{
  "num_hidden_layers": 19,
  "hidden_size": 256,
  "num_attention_heads": 2,
  "num_key_value_heads": 2,
  "head_dim": 128,
  "intermediate_size": 704,
  "vocab_size": 8192,
  "hidden_act": "geglu",
  "norm": "rmsnorm",
  "norm_place": "peri",
  "norm_eps": 1e-05,
  "positions": "rope",
  "rope_theta": 10000.0,
  "rope_fraction": 1.0,
  "qk_norm": false,
  "attn_scale": 0.0884,
  "bias": "none",
  "tie_word_embeddings": true,
  "parallel_block": false,
  "extras": ["capped logits"],
  "init": "uniform",
  "init_std_qkv": 0.0245,
  "init_std_o": 0.00398,
  "init_std_up": 0.0245,
  "init_std_down": 0.00398,
  "init_out_by_depth": true,
  "optimizer": "adamw",
  "learning_rate": 0.00225,
  "beta1": 0.9,
  "beta2": 0.95,
  "weight_decay": 0.068,
  "lr_head": 0.0109,
  "max_grad_norm": 1.0,
  "warmup_steps": 332,
  "schedule": "wsd",
  "decay_fraction": 0.83,
  "decay_shape": "linear",
  "final_lr_fraction": 0.05,
  "batch_tokens": 65536,
  "max_seq_len": 256,
  "doc_mask": true,
  "train_tokens": 315700000,
  "max_steps": 4818,
  "dataset": "wikipedia_en"
}
Each number is 50 + 10 x the weight over its row's rms, rounded and kept within 0 to 99. Layers, rows and columns count from 0. The size before them is the row's rms in percent of the matrix's.

# layer 16 attention value, 256x256, rms 0.0799, rows 106-127, columns 64-127
106:67 40 49 57 36 49 51 38 64 49 42 48 31 36 57 41 65 44 75 25 48 55 65 49 38 57 52 48 48 52 36 60 56 69 53 50 55 45 55 54 49 49 43 41 57 51 46 45 50 35 50 36 46 70 54 57 40 59 48 51 57 50 52 47
096:65 39 37 59 61 51 47 51 40 33 56 55 38 34 38 71 60 62 49 59 47 36 63 51 50 53 45 49 43 51 47 41 58 25 50 41 57 36 43 49 60 56 42 26 55 43 39 31 55 64 43 61 51 52 68 36 63 46 53 62 57 47 59 50
096:54 43 49 47 65 62 50 55 60 48 53 54 58 49 58 56 51 61 45 40 50 51 61 56 42 49 75 71 47 49 50 62 70 43 77 40 51 42 62 24 53 67 46 48 54 50 50 60 46 40 49 59 66 76 42 35 50 58 49 53 53 44 55 64
099:45 38 57 62 52 58 62 50 29 42 59 43 54 70 42 67 52 50 45 54 43 38 43 53 61 54 66 38 47 50 54 47 35 51 34 56 53 52 66 53 48 46 47 56 34 44 62 37 34 62 44 49 42 56 45 54 51 42 62 59 50 41 44 41
104:49 49 53 51 57 42 74 50 48 40 56 46 66 62 37 52 39 53 42 54 62 30 34 45 63 56 73 55 58 51 59 62 44 37 59 42 64 42 64 64 42 46 51 52 28 50 46 67 28 52 54 44 60 34 54 35 31 58 38 59 45 66 64 36
096:46 38 52 63 34 45 53 50 53 42 48 56 44 39 63 56 57 33 44 53 53 35 40 60 53 55 39 59 36 49 36 50 52 69 28 54 39 52 55 37 67 38 37 58 47 44 45 57 61 60 42 52 42 32 55 48 51 53 57 26 52 64 52 42
107:50 62 49 53 68 45 55 63 36 54 31 62 46 43 61 59 54 51 41 46 49 56 60 55 60 57 34 26 54 62 40 44 48 44 55 44 50 41 42 48 52 60 39 52 59 52 34 51 31 53 41 41 66 49 61 58 37 52 51 49 56 69 52 35
095:50 40 43 72 76 54 62 50 48 64 54 61 46 53 44 62 45 60 64 54 48 56 43 38 56 38 48 47 57 51 41 62 33 37 72 28 48 50 27 49 48 52 35 49 41 42 48 54 40 51 52 61 54 63 41 45 43 51 65 54 55 65 49 69
098:31 45 37 55 32 42 50 49 58 41 54 45 47 41 41 51 63 36 41 55 64 49 61 52 65 43 57 50 40 46 51 39 46 53 41 65 50 65 63 43 49 56 35 47 46 37 49 43 48 40 49 67 44 36 50 54 60 47 48 36 57 32 55 52
105:52 44 51 60 45 53 53 49 45 54 45 45 40 66 53 43 57 44 34 51 54 60 45 57 43 47 59 45 56 51 33 65 51 76 62 49 50 55 49 49 46 49 40 48 49 51 46 65 47 28 41 35 52 48 39 59 42 76 40 45 44 60 56 56
104:32 65 44 53 53 54 43 55 45 46 41 42 44 59 32 45 58 34 35 52 48 43 60 53 60 65 46 42 49 56 47 75 52 45 55 30 65 42 41 58 41 59 38 58 49 69 42 37 39 44 47 53 64 53 48 31 41 68 37 44 50 56 56 41
099:53 36 51 61 45 48 48 39 42 62 57 53 47 62 67 62 51 65 61 45 47 64 53 67 38 44 70 56 47 38 52 50 48 62 55 51 50 44 56 28 38 46 51 33 45 52 57 44 47 50 42 52 60 62 47 46 45 45 58 61 47 58 47 45
097:68 52 53 46 41 68 39 64 45 53 42 49 52 57 49 51 41 40 37 29 34 38 63 62 58 43 56 55 55 48 59 47 54 39 26 48 52 34 34 62 72 48 33 63 55 43 68 56 49 56 60 42 37 56 53 46 37 42 66 39 51 55 34 39
101:56 60 50 31 51 66 54 50 57 73 36 44 42 59 52 26 52 50 59 53 50 60 48 45 57 39 50 53 39 51 48 51 52 30 48 77 50 53 71 42 44 46 44 65 54 37 56 65 48 55 56 50 49 39 43 63 59 60 49 43 34 59 59 64
094:46 46 56 41 33 52 39 45 54 51 59 71 56 36 65 49 55 64 40 80 40 38 51 64 53 69 50 53 54 53 41 43 40 68 58 48 52 46 62 40 43 59 55 39 46 49 46 56 42 52 49 47 44 53 51 41 60 55 47 27 54 59 61 54
093:54 43 45 35 44 48 56 62 50 40 41 61 47 62 69 31 33 34 23 34 50 54 50 59 39 64 54 58 49 49 50 64 53 86 56 44 54 57 43 26 60 48 47 49 53 57 49 60 48 57 53 53 53 62 55 57 41 53 43 31 71 55 58 56
114:64 37 59 50 52 41 52 59 52 70 49 59 37 58 64 55 47 47 61 55 39 41 44 56 45 47 45 68 65 47 35 44 49 67 45 47 44 55 53 64 50 45 57 52 43 51 61 69 62 54 55 35 28 54 59 37 52 57 52 31 63 43 46 48
093:62 54 45 51 45 50 48 42 46 44 49 63 54 53 47 59 41 65 47 40 45 54 54 49 60 45 44 48 40 48 54 37 68 42 48 59 51 49 48 39 40 53 53 60 61 23 52 39 44 41 41 63 46 62 57 59 56 38 58 64 45 61 57 61
105:29 56 50 50 49 49 54 49 52 49 41 45 43 58 51 61 43 53 60 58 49 48 56 56 47 46 51 50 65 46 54 46 40 59 49 42 57 46 56 54 63 43 42 54 65 59 51 40 64 44 50 54 41 45 47 59 55 24 60 62 51 29 43 61
097:44 43 49 49 30 42 53 43 44 42 52 48 47 58 44 62 59 50 42 66 55 53 56 58 41 60 77 54 47 41 26 39 40 51 42 65 57 44 57 50 51 59 47 30 45 62 39 45 61 41 39 35 64 56 53 68 50 41 39 62 58 30 58 47
094:22 49 52 46 49 59 42 45 46 61 52 38 62 47 46 61 57 46 49 66 57 44 32 44 48 55 74 38 47 56 51 46 50 60 76 62 55 35 43 39 47 67 55 57 62 38 55 38 42 52 53 43 42 66 43 54 42 60 50 55 44 55 55 38
094:62 48 45 27 55 53 50 48 64 64 55 59 45 67 50 45 58 59 46 27 59 41 59 53 71 53 44 51 69 44 50 49 56 54 32 63 45 38 34 74 23 26 55 46 45 46 57 31 49 67 49 54 49 48 67 38 57 63 54 60 45 39 58 34
# layer 16 attention output (transposed), 256x256, rms 0.078, rows 106-127, columns 64-127
101:54 44 42 54 53 41 47 43 54 54 60 62 55 47 56 47 47 46 60 32 53 61 62 60 36 56 55 53 45 43 40 54 41 53 58 49 52 37 39 48 51 45 55 56 64 48 76 43 47 52 28 40 69 66 50 41 41 58 37 49 54 48 35 51
094:54 58 57 57 55 34 59 45 39 44 49 65 34 42 50 57 55 61 56 56 42 44 65 65 28 53 54 40 48 40 44 29 66 37 49 38 65 45 36 50 56 46 42 52 46 44 42 52 58 51 40 49 46 56 67 32 58 47 44 60 58 42 43 38
094:52 51 53 53 50 52 44 53 45 49 65 58 57 43 52 54 46 54 49 50 44 46 50 35 47 57 57 74 44 49 50 47 62 51 46 48 44 35 42 47 55 57 42 49 61 39 48 36 45 43 65 55 64 66 44 60 52 61 39 41 56 46 66 33
099:52 56 42 59 45 73 67 45 19 49 25 60 60 52 55 44 51 59 51 62 60 46 46 52 42 50 61 44 38 44 65 52 42 44 41 55 64 58 55 61 40 49 48 55 49 43 34 49 29 68 35 53 45 58 37 50 51 24 56 54 51 35 43 44
104:45 54 59 56 58 54 70 50 49 39 50 60 50 46 34 55 42 51 20 49 55 43 35 40 59 67 62 55 54 67 57 58 49 52 58 44 49 70 57 52 39 54 26 50 42 50 29 45 42 47 53 65 48 56 41 55 41 56 55 55 50 46 37 47
096:33 49 64 49 59 37 62 59 54 46 35 51 49 43 64 41 58 49 55 42 61 58 57 56 50 51 29 49 42 43 45 53 66 51 32 52 60 56 59 51 44 57 65 52 49 41 48 71 47 63 48 42 34 52 40 54 54 35 76 49 60 62 62 58
105:48 54 56 54 52 62 48 52 30 47 58 38 53 43 64 52 51 58 43 47 52 38 63 70 67 44 44 48 58 70 46 48 55 55 47 35 39 56 47 40 50 61 57 45 46 51 70 58 48 43 44 38 52 62 68 63 47 45 60 49 52 60 57 54
094:55 56 47 67 39 51 48 48 48 56 53 63 43 52 44 59 50 69 54 50 47 45 41 59 54 38 46 42 68 48 61 30 58 43 53 31 61 26 30 44 62 53 45 50 47 47 65 54 47 50 58 53 57 38 55 32 42 48 47 38 44 49 33 49
097:59 44 37 43 32 33 62 54 45 58 55 54 65 47 58 38 61 31 53 52 51 53 44 65 56 48 48 49 28 47 44 36 45 37 41 59 63 61 48 49 71 55 54 37 57 46 57 51 44 63 46 52 52 37 46 52 52 44 55 48 55 48 34 53
094:45 56 40 51 50 37 52 53 62 49 48 47 48 50 47 33 50 58 39 47 49 57 56 41 66 33 42 43 43 53 47 60 56 59 60 56 61 47 51 31 40 61 51 59 59 38 51 44 46 45 41 40 56 42 57 69 39 71 50 46 46 55 36 45
098:48 50 39 45 42 59 41 63 43 47 45 42 52 36 47 55 46 39 49 40 57 49 66 61 49 60 44 48 34 79 45 66 54 29 68 29 42 35 53 38 53 64 33 52 50 53 59 48 56 55 58 51 34 64 56 57 41 52 60 47 53 51 28 61
100:56 43 50 73 37 43 58 55 36 63 50 48 55 55 65 51 65 66 54 40 55 40 63 62 50 52 53 37 49 23 37 43 52 59 53 46 33 53 43 45 35 56 44 42 61 53 45 47 48 50 53 42 44 66 40 49 58 51 45 64 56 50 59 55
095:52 52 55 45 60 57 44 43 43 44 55 55 55 50 58 56 51 39 43 38 43 43 56 73 47 47 49 46 62 45 37 56 53 58 45 49 47 58 46 48 49 62 39 55 37 64 60 68 48 56 61 42 49 52 57 19 42 32 51 47 59 72 91 50
091:48 42 40 36 39 69 55 49 63 50 55 45 57 55 53 31 50 46 52 45 55 63 38 49 54 48 45 53 42 53 44 47 47 35 58 62 54 54 73 34 44 55 35 46 50 52 57 48 44 48 59 47 52 32 42 66 57 52 34 54 38 63 65 53
096:43 32 49 48 43 43 60 42 63 49 35 50 53 34 53 59 44 69 61 60 37 42 56 55 50 62 50 48 50 58 48 58 47 45 48 38 33 49 56 53 61 56 45 45 54 41 24 78 56 57 51 46 58 55 55 59 57 44 66 40 64 53 57 44
094:46 44 54 35 37 42 44 59 60 57 63 49 72 44 59 47 36 43 45 36 49 50 48 44 68 45 36 75 44 65 48 43 58 65 52 62 43 44 48 42 67 50 50 54 61 61 62 45 39 45 69 29 47 41 68 67 62 58 56 47 61 75 61 38
114:36 64 69 48 47 38 50 65 62 42 49 60 35 66 57 54 55 47 48 42 44 47 45 57 53 47 46 62 69 36 43 58 61 68 60 44 44 62 41 53 56 52 57 64 59 45 36 65 57 47 37 43 33 26 46 29 50 39 52 39 39 66 56 49
084:71 50 35 51 55 61 65 33 45 59 40 64 45 44 51 50 28 65 63 55 44 39 53 68 53 51 62 57 50 34 47 44 65 52 36 42 62 49 43 50 46 47 43 49 54 48 40 54 33 36 42 62 59 66 58 49 56 40 51 45 55 48 73 48
104:44 47 50 45 45 48 48 63 42 64 38 37 40 53 42 62 59 44 56 57 49 50 50 57 48 51 49 52 49 55 47 48 62 55 42 59 50 47 47 64 51 57 56 40 54 49 43 52 46 53 63 58 46 52 40 41 60 39 57 51 50 42 71 77
099:58 54 61 41 39 32 61 64 43 50 42 43 60 56 61 66 63 46 47 71 58 60 62 49 51 56 54 49 38 22 31 49 40 52 45 51 42 42 60 58 58 54 43 50 51 42 41 44 58 57 48 39 48 55 57 56 72 61 32 61 46 39 32 47
087:41 36 46 51 36 59 48 33 39 53 56 45 58 51 51 64 50 48 43 63 54 37 44 41 48 53 62 48 35 71 45 53 44 53 56 47 43 49 37 42 46 80 58 53 51 42 55 49 57 61 57 59 40 62 49 75 52 30 63 43 52 45 30 34
094:55 46 41 31 56 60 50 54 54 53 53 53 47 63 51 45 52 41 41 27 50 40 40 58 68 56 59 52 67 44 38 50 50 58 41 48 33 67 51 61 46 37 36 50 51 57 48 51 60 49 47 60 42 61 45 36 55 48 49 53 54 49 53 52
# layer 16 attention query, 256x256, rms 0.0834, rows 128-160, columns 64-127
081:54 50 40 68 56 50 47 65 40 48 56 47 58 27 33 63 43 37 48 45 33 61 78 54 61 53 35 53 54 55 43 68 54 47 71 42 47 56 58 54 57 60 35 52 37 62 52 47 64 43 49 65 32 47 46 32 51 36 43 53 44 42 59 31
069:51 35 52 66 39 55 53 65 61 53 42 49 37 60 45 50 67 42 50 43 49 42 55 62 47 66 44 33 55 45 49 54 62 46 41 59 40 47 50 44 31 59 55 47 43 50 54 52 51 39 59 38 64 47 34 63 65 59 30 54 48 32 52 50
078:41 42 36 60 56 51 49 43 36 50 47 71 53 34 29 69 51 53 46 55 36 32 54 47 34 61 41 34 45 42 56 54 47 55 51 35 46 57 47 42 35 55 37 56 53 62 39 47 65 47 63 49 42 48 51 46 58 47 30 55 63 41 51 34
066:56 56 69 33 52 46 47 57 59 62 52 46 61 50 60 46 32 38 61 56 62 63 31 46 66 43 39 66 49 50 50 48 33 52 60 40 58 34 53 50 64 59 44 46 56 49 69 45 58 58 57 32 52 59 56 62 37 50 64 44 59 52 62 60
075:48 56 41 65 65 55 58 55 39 46 53 50 39 34 49 51 48 73 49 48 46 51 72 63 60 60 70 38 44 50 33 69 58 46 53 28 35 58 55 59 47 45 47 59 49 66 61 56 59 52 48 70 49 54 55 44 54 41 56 57 41 52 60 46
083:51 44 61 57 62 48 54 55 26 37 62 48 55 39 52 50 41 58 57 25 68 60 57 45 65 46 62 63 44 60 50 49 37 55 56 29 50 55 56 62 59 49 52 47 58 49 42 55 53 65 46 54 41 59 64 32 66 44 35 50 36 50 53 39
074:54 37 45 36 60 56 49 49 54 39 42 53 47 41 50 39 54 59 48 53 75 49 66 50 42 64 33 41 55 54 47 49 35 48 42 59 37 44 60 55 28 33 43 56 44 50 40 57 50 46 43 47 37 53 49 56 61 52 44 55 31 46 48 46
076:27 41 32 41 53 57 59 51 68 62 66 29 35 42 54 55 38 41 61 47 57 40 58 64 36 51 52 62 30 51 49 46 71 54 65 50 51 52 52 39 49 47 60 38 67 39 40 56 53 60 44 51 81 46 45 69 48 55 40 56 44 54 33 54
078:38 54 75 53 59 58 43 60 50 47 38 51 54 41 66 51 62 56 56 50 49 58 33 58 50 48 63 50 42 59 42 43 64 34 53 58 47 55 47 71 60 56 69 55 52 62 59 51 43 49 42 44 39 43 55 54 59 49 65 44 41 52 57 40
087:55 53 52 46 68 45 54 69 49 69 67 33 47 39 58 58 47 67 59 30 69 60 61 63 64 42 42 59 53 53 43 49 54 32 44 52 31 45 49 61 55 48 45 36 39 52 43 52 46 62 47 59 53 57 41 52 66 55 53 51 46 46 41 62
098:49 52 42 46 51 60 53 59 52 37 63 46 30 39 55 40 46 55 65 50 66 58 67 42 45 49 31 49 47 45 31 52 61 48 49 47 42 46 56 56 45 42 58 48 31 50 42 61 47 43 52 50 43 70 39 40 72 32 47 55 37 38 56 46
087:37 42 69 40 48 54 64 68 49 45 38 59 54 36 64 42 49 47 49 65 61 47 30 47 49 36 52 36 40 55 39 55 60 50 40 57 41 49 35 45 50 51 58 57 40 49 61 50 44 55 54 34 36 56 51 58 61 48 41 63 47 36 67 70
080:41 60 45 64 27 55 46 45 41 46 35 49 57 32 50 46 45 56 46 40 50 51 59 57 47 60 56 51 46 36 60 56 49 52 36 53 48 52 51 48 55 48 55 54 46 52 64 42 37 54 60 57 52 55 32 43 33 50 61 49 45 40 68 32
094:51 63 51 39 50 53 50 52 55 52 71 47 67 48 56 44 55 49 64 46 57 53 48 30 48 40 54 64 40 59 47 47 50 41 56 27 42 46 56 54 64 72 61 44 48 44 46 69 63 53 45 60 55 69 52 48 55 33 43 50 48 45 32 49
093:36 60 54 52 43 53 49 65 52 45 50 58 42 45 55 59 53 71 53 37 73 52 54 35 40 47 40 53 51 47 40 56 70 55 35 35 41 40 49 60 56 52 59 52 44 45 51 66 40 34 47 64 45 66 55 44 52 44 65 41 53 52 62 30
091:48 52 79 47 57 52 46 52 52 53 23 65 61 51 55 61 39 45 33 55 37 41 46 59 63 56 54 56 54 55 69 50 52 56 47 61 69 47 39 52 54 54 41 59 52 50 62 53 43 60 52 46 59 43 57 56 42 61 38 55 47 49 47 70
105:62 50 34 48 61 65 55 68 67 37 57 50 43 57 49 40 48 47 44 44 75 52 65 41 52 44 39 37 54 28 40 52 60 57 37 41 40 49 56 39 50 44 56 50 30 57 40 53 35 43 47 60 40 56 53 46 72 33 43 53 39 53 45 54
084:40 60 45 50 56 47 60 50 56 61 39 62 55 49 54 39 50 62 55 53 52 68 45 44 56 50 56 48 41 55 43 39 43 53 60 58 58 43 42 45 47 60 49 44 36 38 53 51 30 50 42 46 55 47 43 71 36 62 43 46 44 40 52 40
103:40 53 66 54 39 26 36 40 46 75 35 51 55 55 53 54 48 38 49 43 24 40 52 56 46 65 49 57 53 74 61 48 34 61 57 59 55 52 44 31 41 56 36 50 55 50 57 33 49 52 47 38 60 38 50 53 30 74 68 45 47 52 50 44
081:45 47 38 45 54 27 53 52 47 43 61 60 54 52 36 31 63 50 33 37 49 49 54 50 37 36 50 45 54 46 37 49 55 55 20 43 44 58 50 50 49 45 60 55 57 45 67 30 45 57 47 45 45 36 56 47 62 49 60 65 43 56 57 50
087:48 53 47 47 52 40 41 42 42 45 37 42 57 71 26 46 65 31 48 64 34 50 52 71 30 69 41 44 46 60 74 51 40 48 56 42 50 51 46 63 37 58 59 58 55 43 56 35 64 57 64 55 63 48 60 42 47 66 42 67 40 42 40 50
090:53 42 27 65 56 50 71 40 57 38 56 75 33 55 53 49 41 60 52 54 51 46 48 41 52 48 45 48 43 50 44 45 42 62 40 40 47 59 53 52 44 65 62 63 39 42 44 35 49 53 48 42 44 47 42 39 61 39 44 55 25 27 48 53
096:57 61 38 59 44 49 33 51 49 42 43 43 45 50 49 35 41 54 54 49 69 57 74 48 43 52 32 46 52 52 61 40 48 54 47 38 53 39 65 49 45 33 53 56 47 56 45 59 50 31 50 44 68 64 42 39 52 49 56 46 56 65 47 51
105:43 48 27 58 57 65 62 41 48 32 43 70 64 33 49 55 41 24 45 55 63 55 33 40 65 63 29 50 52 53 50 57 45 56 39 33 53 70 49 53 41 45 60 50 44 49 45 46 55 51 61 47 48 45 46 64 36 45 44 41 49 44 53 52
113:53 50 56 40 66 28 54 50 55 49 72 35 50 59 54 41 48 41 50 57 61 45 37 39 54 45 30 58 36 52 53 55 52 62 64 52 34 47 47 44 53 52 58 56 54 47 53 45 68 52 49 57 63 56 46 40 50 50 44 68 51 54 44 71
111:46 50 37 33 67 67 73 62 63 42 71 54 52 47 46 36 50 55 47 37 72 44 57 48 44 37 48 46 44 41 53 50 52 49 29 40 46 63 41 58 47 39 48 45 57 51 54 38 32 59 34 63 44 44 48 58 46 50 40 48 38 50 49 54
098:58 58 36 32 57 73 65 70 64 39 50 55 42 45 58 29 69 28 55 44 67 55 56 38 60 45 51 47 41 41 33 54 42 63 35 61 58 42 48 51 54 33 56 64 41 50 40 47 52 40 57 37 52 45 66 48 57 42 41 47 53 41 34 49
121:31 36 48 39 66 59 62 40 52 35 63 47 30 60 44 48 27 50 39 41 47 62 52 52 33 49 44 62 49 59 59 53 41 70 50 43 40 67 48 29 53 56 52 57 61 51 68 40 45 45 55 44 55 56 48 44 53 43 56 39 47 53 51 47
098:47 61 47 62 45 34 31 49 50 45 42 64 50 36 57 61 47 51 46 68 43 41 49 34 51 54 67 42 39 62 38 51 55 51 50 30 48 61 46 61 52 53 54 42 60 41 54 61 36 49 52 55 46 43 49 54 51 26 46 57 45 29 51 58
091:44 63 71 45 42 39 35 47 34 66 38 43 44 42 73 51 54 55 53 54 46 45 63 46 71 54 52 51 46 59 52 46 43 37 33 58 46 49 68 58 50 54 51 43 42 47 52 73 31 55 56 54 44 82 39 45 46 63 57 54 68 68 72 47
099:43 57 43 72 41 42 42 54 45 59 34 58 39 32 49 56 45 33 43 61 31 54 63 62 37 37 53 41 61 49 64 65 38 51 66 47 59 48 42 47 46 65 39 48 40 49 65 45 45 57 50 36 47 42 52 60 39 45 66 45 62 37 62 45
108:58 51 34 61 44 71 47 47 34 61 40 61 40 43 62 43 61 57 56 48 38 58 29 42 55 49 44 47 52 38 53 38 51 48 40 63 49 39 47 48 34 61 44 53 31 46 37 50 67 40 42 51 45 34 46 51 51 60 51 59 22 48 50 52
102:51 50 51 51 43 43 54 68 47 53 30 50 53 53 73 46 56 50 38 39 32 59 67 41 49 52 46 34 63 54 42 55 45 36 51 47 57 47 53 58 77 52 52 46 54 57 61 37 56 52 48 44 51 47 54 51 54 56 51 57 39 66 57 46
# layer 16 attention key, 256x256, rms 0.0797, rows 128-159, columns 64-127
071:60 57 40 60 42 33 51 31 42 63 54 45 38 45 38 27 55 62 52 48 30 45 46 41 52 55 37 58 54 49 72 59 53 53 39 59 35 53 42 46 39 60 68 57 40 42 66 46 33 59 51 42 52 47 56 54 50 52 36 46 70 53 50 49
076:40 36 35 47 67 41 45 54 46 61 31 50 35 47 35 50 52 49 46 48 41 59 35 49 27 57 41 66 34 39 49 45 57 69 41 62 62 60 36 46 46 55 53 29 52 49 49 40 46 47 46 51 48 49 43 64 47 44 62 57 64 70 66 61
074:54 46 42 57 48 38 52 44 47 62 47 55 37 56 48 36 46 30 57 57 47 80 48 53 32 59 52 75 57 50 56 40 50 45 46 64 57 51 55 40 50 57 61 48 43 43 66 62 23 58 44 49 65 53 47 72 35 52 54 68 50 64 47 62
064:29 39 57 61 39 58 62 44 49 30 47 52 55 43 43 67 43 68 47 43 38 34 45 40 57 52 61 43 50 67 48 57 33 55 59 38 57 46 54 34 43 55 43 51 63 62 43 50 66 31 51 69 59 59 61 37 60 53 45 45 30 32 36 38
074:38 65 59 75 34 37 49 48 40 53 69 46 48 38 36 31 30 46 47 39 45 36 48 49 43 57 56 67 53 58 77 33 48 60 68 43 47 68 49 59 52 53 40 61 52 49 61 46 61 43 45 34 72 49 54 55 46 49 61 44 74 56 50 39
086:69 52 62 55 48 43 57 54 43 54 40 45 67 35 55 40 65 42 38 48 37 38 62 55 78 49 49 40 64 50 62 62 47 48 47 54 38 40 67 57 54 58 40 53 40 77 56 62 59 54 63 51 45 54 48 40 53 54 57 43 47 59 51 26
075:45 41 60 53 38 46 37 58 46 54 31 40 40 65 43 44 56 45 51 37 42 53 42 66 47 43 54 49 40 30 58 37 70 63 31 45 46 58 43 58 67 59 65 61 30 59 60 64 43 42 56 42 48 54 42 55 45 58 63 57 58 47 48 68
074:61 30 40 35 62 50 30 34 44 35 60 57 49 66 42 40 53 50 52 47 39 54 39 27 50 62 62 58 51 57 73 54 36 36 34 68 29 56 46 35 31 55 53 49 53 47 44 55 51 56 51 49 46 40 37 49 39 41 52 54 50 49 61 56
079:69 60 29 53 56 41 78 42 59 49 49 39 50 63 48 42 53 38 62 46 33 70 59 40 55 72 50 52 48 49 42 63 49 33 50 48 48 41 57 40 41 45 51 51 45 41 55 55 38 41 57 66 40 51 56 43 43 34 54 50 43 38 64 71
090:51 55 61 36 53 61 47 49 54 42 46 57 54 32 47 39 45 53 42 57 47 46 55 43 64 50 59 39 49 36 67 76 29 61 57 53 56 57 50 58 38 36 64 57 53 64 48 45 72 45 49 66 23 50 58 42 46 63 42 50 52 36 58 23
095:62 60 53 44 38 38 59 61 36 60 35 55 58 44 56 67 53 39 52 56 39 32 59 68 49 55 64 47 58 26 43 58 61 48 40 47 44 48 48 56 54 45 48 63 41 59 55 62 47 74 49 63 41 50 51 58 49 63 59 49 47 44 59 53
094:65 43 51 43 57 63 59 36 61 42 36 63 49 63 52 47 53 46 64 56 45 59 55 64 46 45 29 64 63 40 21 43 50 56 53 44 68 46 59 60 46 42 61 59 40 46 33 72 51 54 47 48 44 66 52 48 44 40 44 51 36 50 53 51
096:57 58 23 66 61 45 51 49 38 52 47 62 48 54 44 38 31 60 59 47 44 69 39 33 48 56 47 31 49 50 46 67 37 48 47 55 42 41 53 47 49 54 37 48 41 52 60 55 47 56 54 51 50 54 50 29 59 37 59 54 52 55 54 62
095:59 51 45 35 60 50 49 54 63 48 61 47 53 48 36 54 60 57 45 60 56 57 62 49 64 45 49 57 68 53 31 48 53 66 43 39 58 47 48 55 46 39 51 44 58 53 48 43 59 41 45 57 67 42 57 43 44 54 52 49 35 35 49 37
094:63 43 73 36 62 42 61 65 46 38 51 48 61 43 50 41 46 51 38 40 55 55 59 71 68 33 56 61 58 53 60 42 49 49 54 52 55 37 63 49 44 49 47 46 37 50 50 71 44 62 58 48 46 46 48 51 28 61 44 48 63 44 37 40
079:35 58 43 50 43 77 53 35 44 47 53 42 57 60 28 56 69 53 61 47 36 44 37 58 56 45 50 51 50 48 54 53 66 49 51 43 56 55 42 72 53 62 48 55 46 53 34 49 42 39 50 51 44 28 49 47 63 39 56 58 40 38 50 62
086:42 67 72 50 50 37 44 47 26 48 48 29 54 51 44 57 47 38 42 50 41 43 49 62 39 46 58 38 70 31 49 55 48 47 53 46 42 46 56 59 36 42 31 51 43 61 55 62 42 58 74 56 35 42 49 61 37 51 42 49 68 37 65 49
104:61 57 62 29 60 64 67 67 63 50 60 56 47 50 49 42 50 57 35 45 71 65 45 53 56 33 52 69 47 52 48 47 55 55 32 48 51 62 38 50 49 41 54 40 62 55 56 47 57 43 45 55 51 40 59 65 30 54 34 48 49 63 50 55
097:40 40 32 50 60 52 47 41 45 40 53 56 48 43 62 38 66 42 52 31 54 44 25 38 56 39 44 39 35 60 60 63 60 45 40 49 33 63 53 56 59 55 43 50 52 42 49 41 62 43 45 47 59 50 55 67 60 38 62 63 41 64 46 41
082:48 37 52 44 64 67 50 47 64 36 38 61 50 38 53 48 60 39 31 52 54 58 55 52 46 63 42 63 38 43 48 34 54 53 54 58 53 59 53 40 58 49 33 44 47 36 38 61 70 65 43 58 64 62 34 47 61 53 59 48 58 44 43 57
096:47 60 37 44 43 59 63 34 37 34 63 63 60 38 65 63 65 49 51 55 41 38 48 49 64 47 56 34 63 51 52 48 53 60 67 56 43 50 58 55 53 49 44 42 40 53 48 39 52 63 33 54 62 42 73 57 54 45 54 59 51 48 58 55
079:59 59 36 33 55 65 52 54 54 44 40 64 51 28 34 44 43 45 45 60 44 63 47 57 44 56 36 50 58 44 44 55 60 52 56 33 60 55 46 36 49 38 46 56 58 54 53 52 65 59 56 51 71 28 48 41 68 52 39 63 59 36 63 39
105:67 59 26 55 63 47 43 46 27 52 33 47 44 44 56 47 41 46 53 44 40 51 36 44 64 55 54 26 55 35 43 57 29 45 44 44 28 47 49 44 37 40 28 73 40 62 48 47 48 51 52 47 36 53 53 32 59 50 45 46 51 53 66 43
092:54 62 58 50 32 19 46 49 51 52 30 50 44 45 51 58 52 53 57 59 61 62 53 63 50 38 59 37 62 54 46 49 61 38 52 55 57 37 61 59 57 50 52 58 45 41 48 58 48 64 40 62 65 52 53 43 54 49 64 57 42 56 57 58
119:43 23 34 43 57 62 57 31 39 40 56 39 66 54 51 47 35 30 60 57 48 56 65 58 46 36 48 41 68 47 35 63 21 42 54 63 47 54 56 46 45 46 53 68 52 43 70 44 40 55 59 29 44 54 66 57 49 39 65 49 52 56 71 37
100:56 35 73 45 29 33 43 56 41 34 61 32 37 56 56 48 56 35 53 56 56 52 49 56 41 50 65 43 40 44 52 41 64 47 53 59 51 37 52 47 60 37 42 49 49 55 54 68 54 60 62 47 44 50 50 29 44 46 49 68 54 37 46 62
091:48 77 51 45 67 50 57 48 49 46 52 50 31 60 52 42 35 46 38 48 61 41 45 48 45 51 54 62 49 45 47 59 62 51 57 48 42 70 45 53 57 44 57 50 58 70 76 42 58 45 45 57 52 45 36 38 58 35 50 33 50 47 47 67
074:55 56 62 42 60 49 72 63 48 42 55 41 56 41 68 57 30 42 52 58 28 51 44 52 49 56 56 31 66 47 56 58 59 45 50 46 52 24 57 44 55 57 43 52 34 64 61 41 64 60 37 58 74 46 64 45 46 60 65 46 43 46 50 62
134:55 36 54 45 33 57 59 62 61 60 57 60 36 55 48 49 47 52 49 46 59 39 51 53 50 46 70 65 42 51 55 32 56 44 45 63 63 53 49 56 53 52 47 53 62 30 48 51 54 31 34 47 58 60 37 56 43 55 32 54 50 43 45 63
116:45 38 69 39 40 39 61 66 60 30 45 59 60 45 50 49 63 48 35 53 51 20 56 70 60 48 41 50 23 42 54 45 63 45 48 41 53 74 45 40 48 61 48 55 78 45 46 51 43 64 48 47 41 53 55 64 36 68 44 39 55 58 69 62
109:45 56 52 49 62 52 57 37 57 59 51 39 37 43 71 39 36 42 59 57 71 69 44 32 51 41 51 59 71 65 52 41 42 45 67 59 56 36 65 68 53 61 43 24 53 40 40 52 38 44 40 51 55 63 58 57 62 46 66 58 35 75 57 44
133:56 38 47 48 77 47 58 60 74 53 49 43 68 51 46 54 73 73 50 52 30 47 45 52 60 44 54 45 40 54 53 37 55 52 50 38 48 61 53 48 52 64 64 45 53 55 64 49 47 51 40 43 25 47 65 58 45 79 53 49 47 41 16 67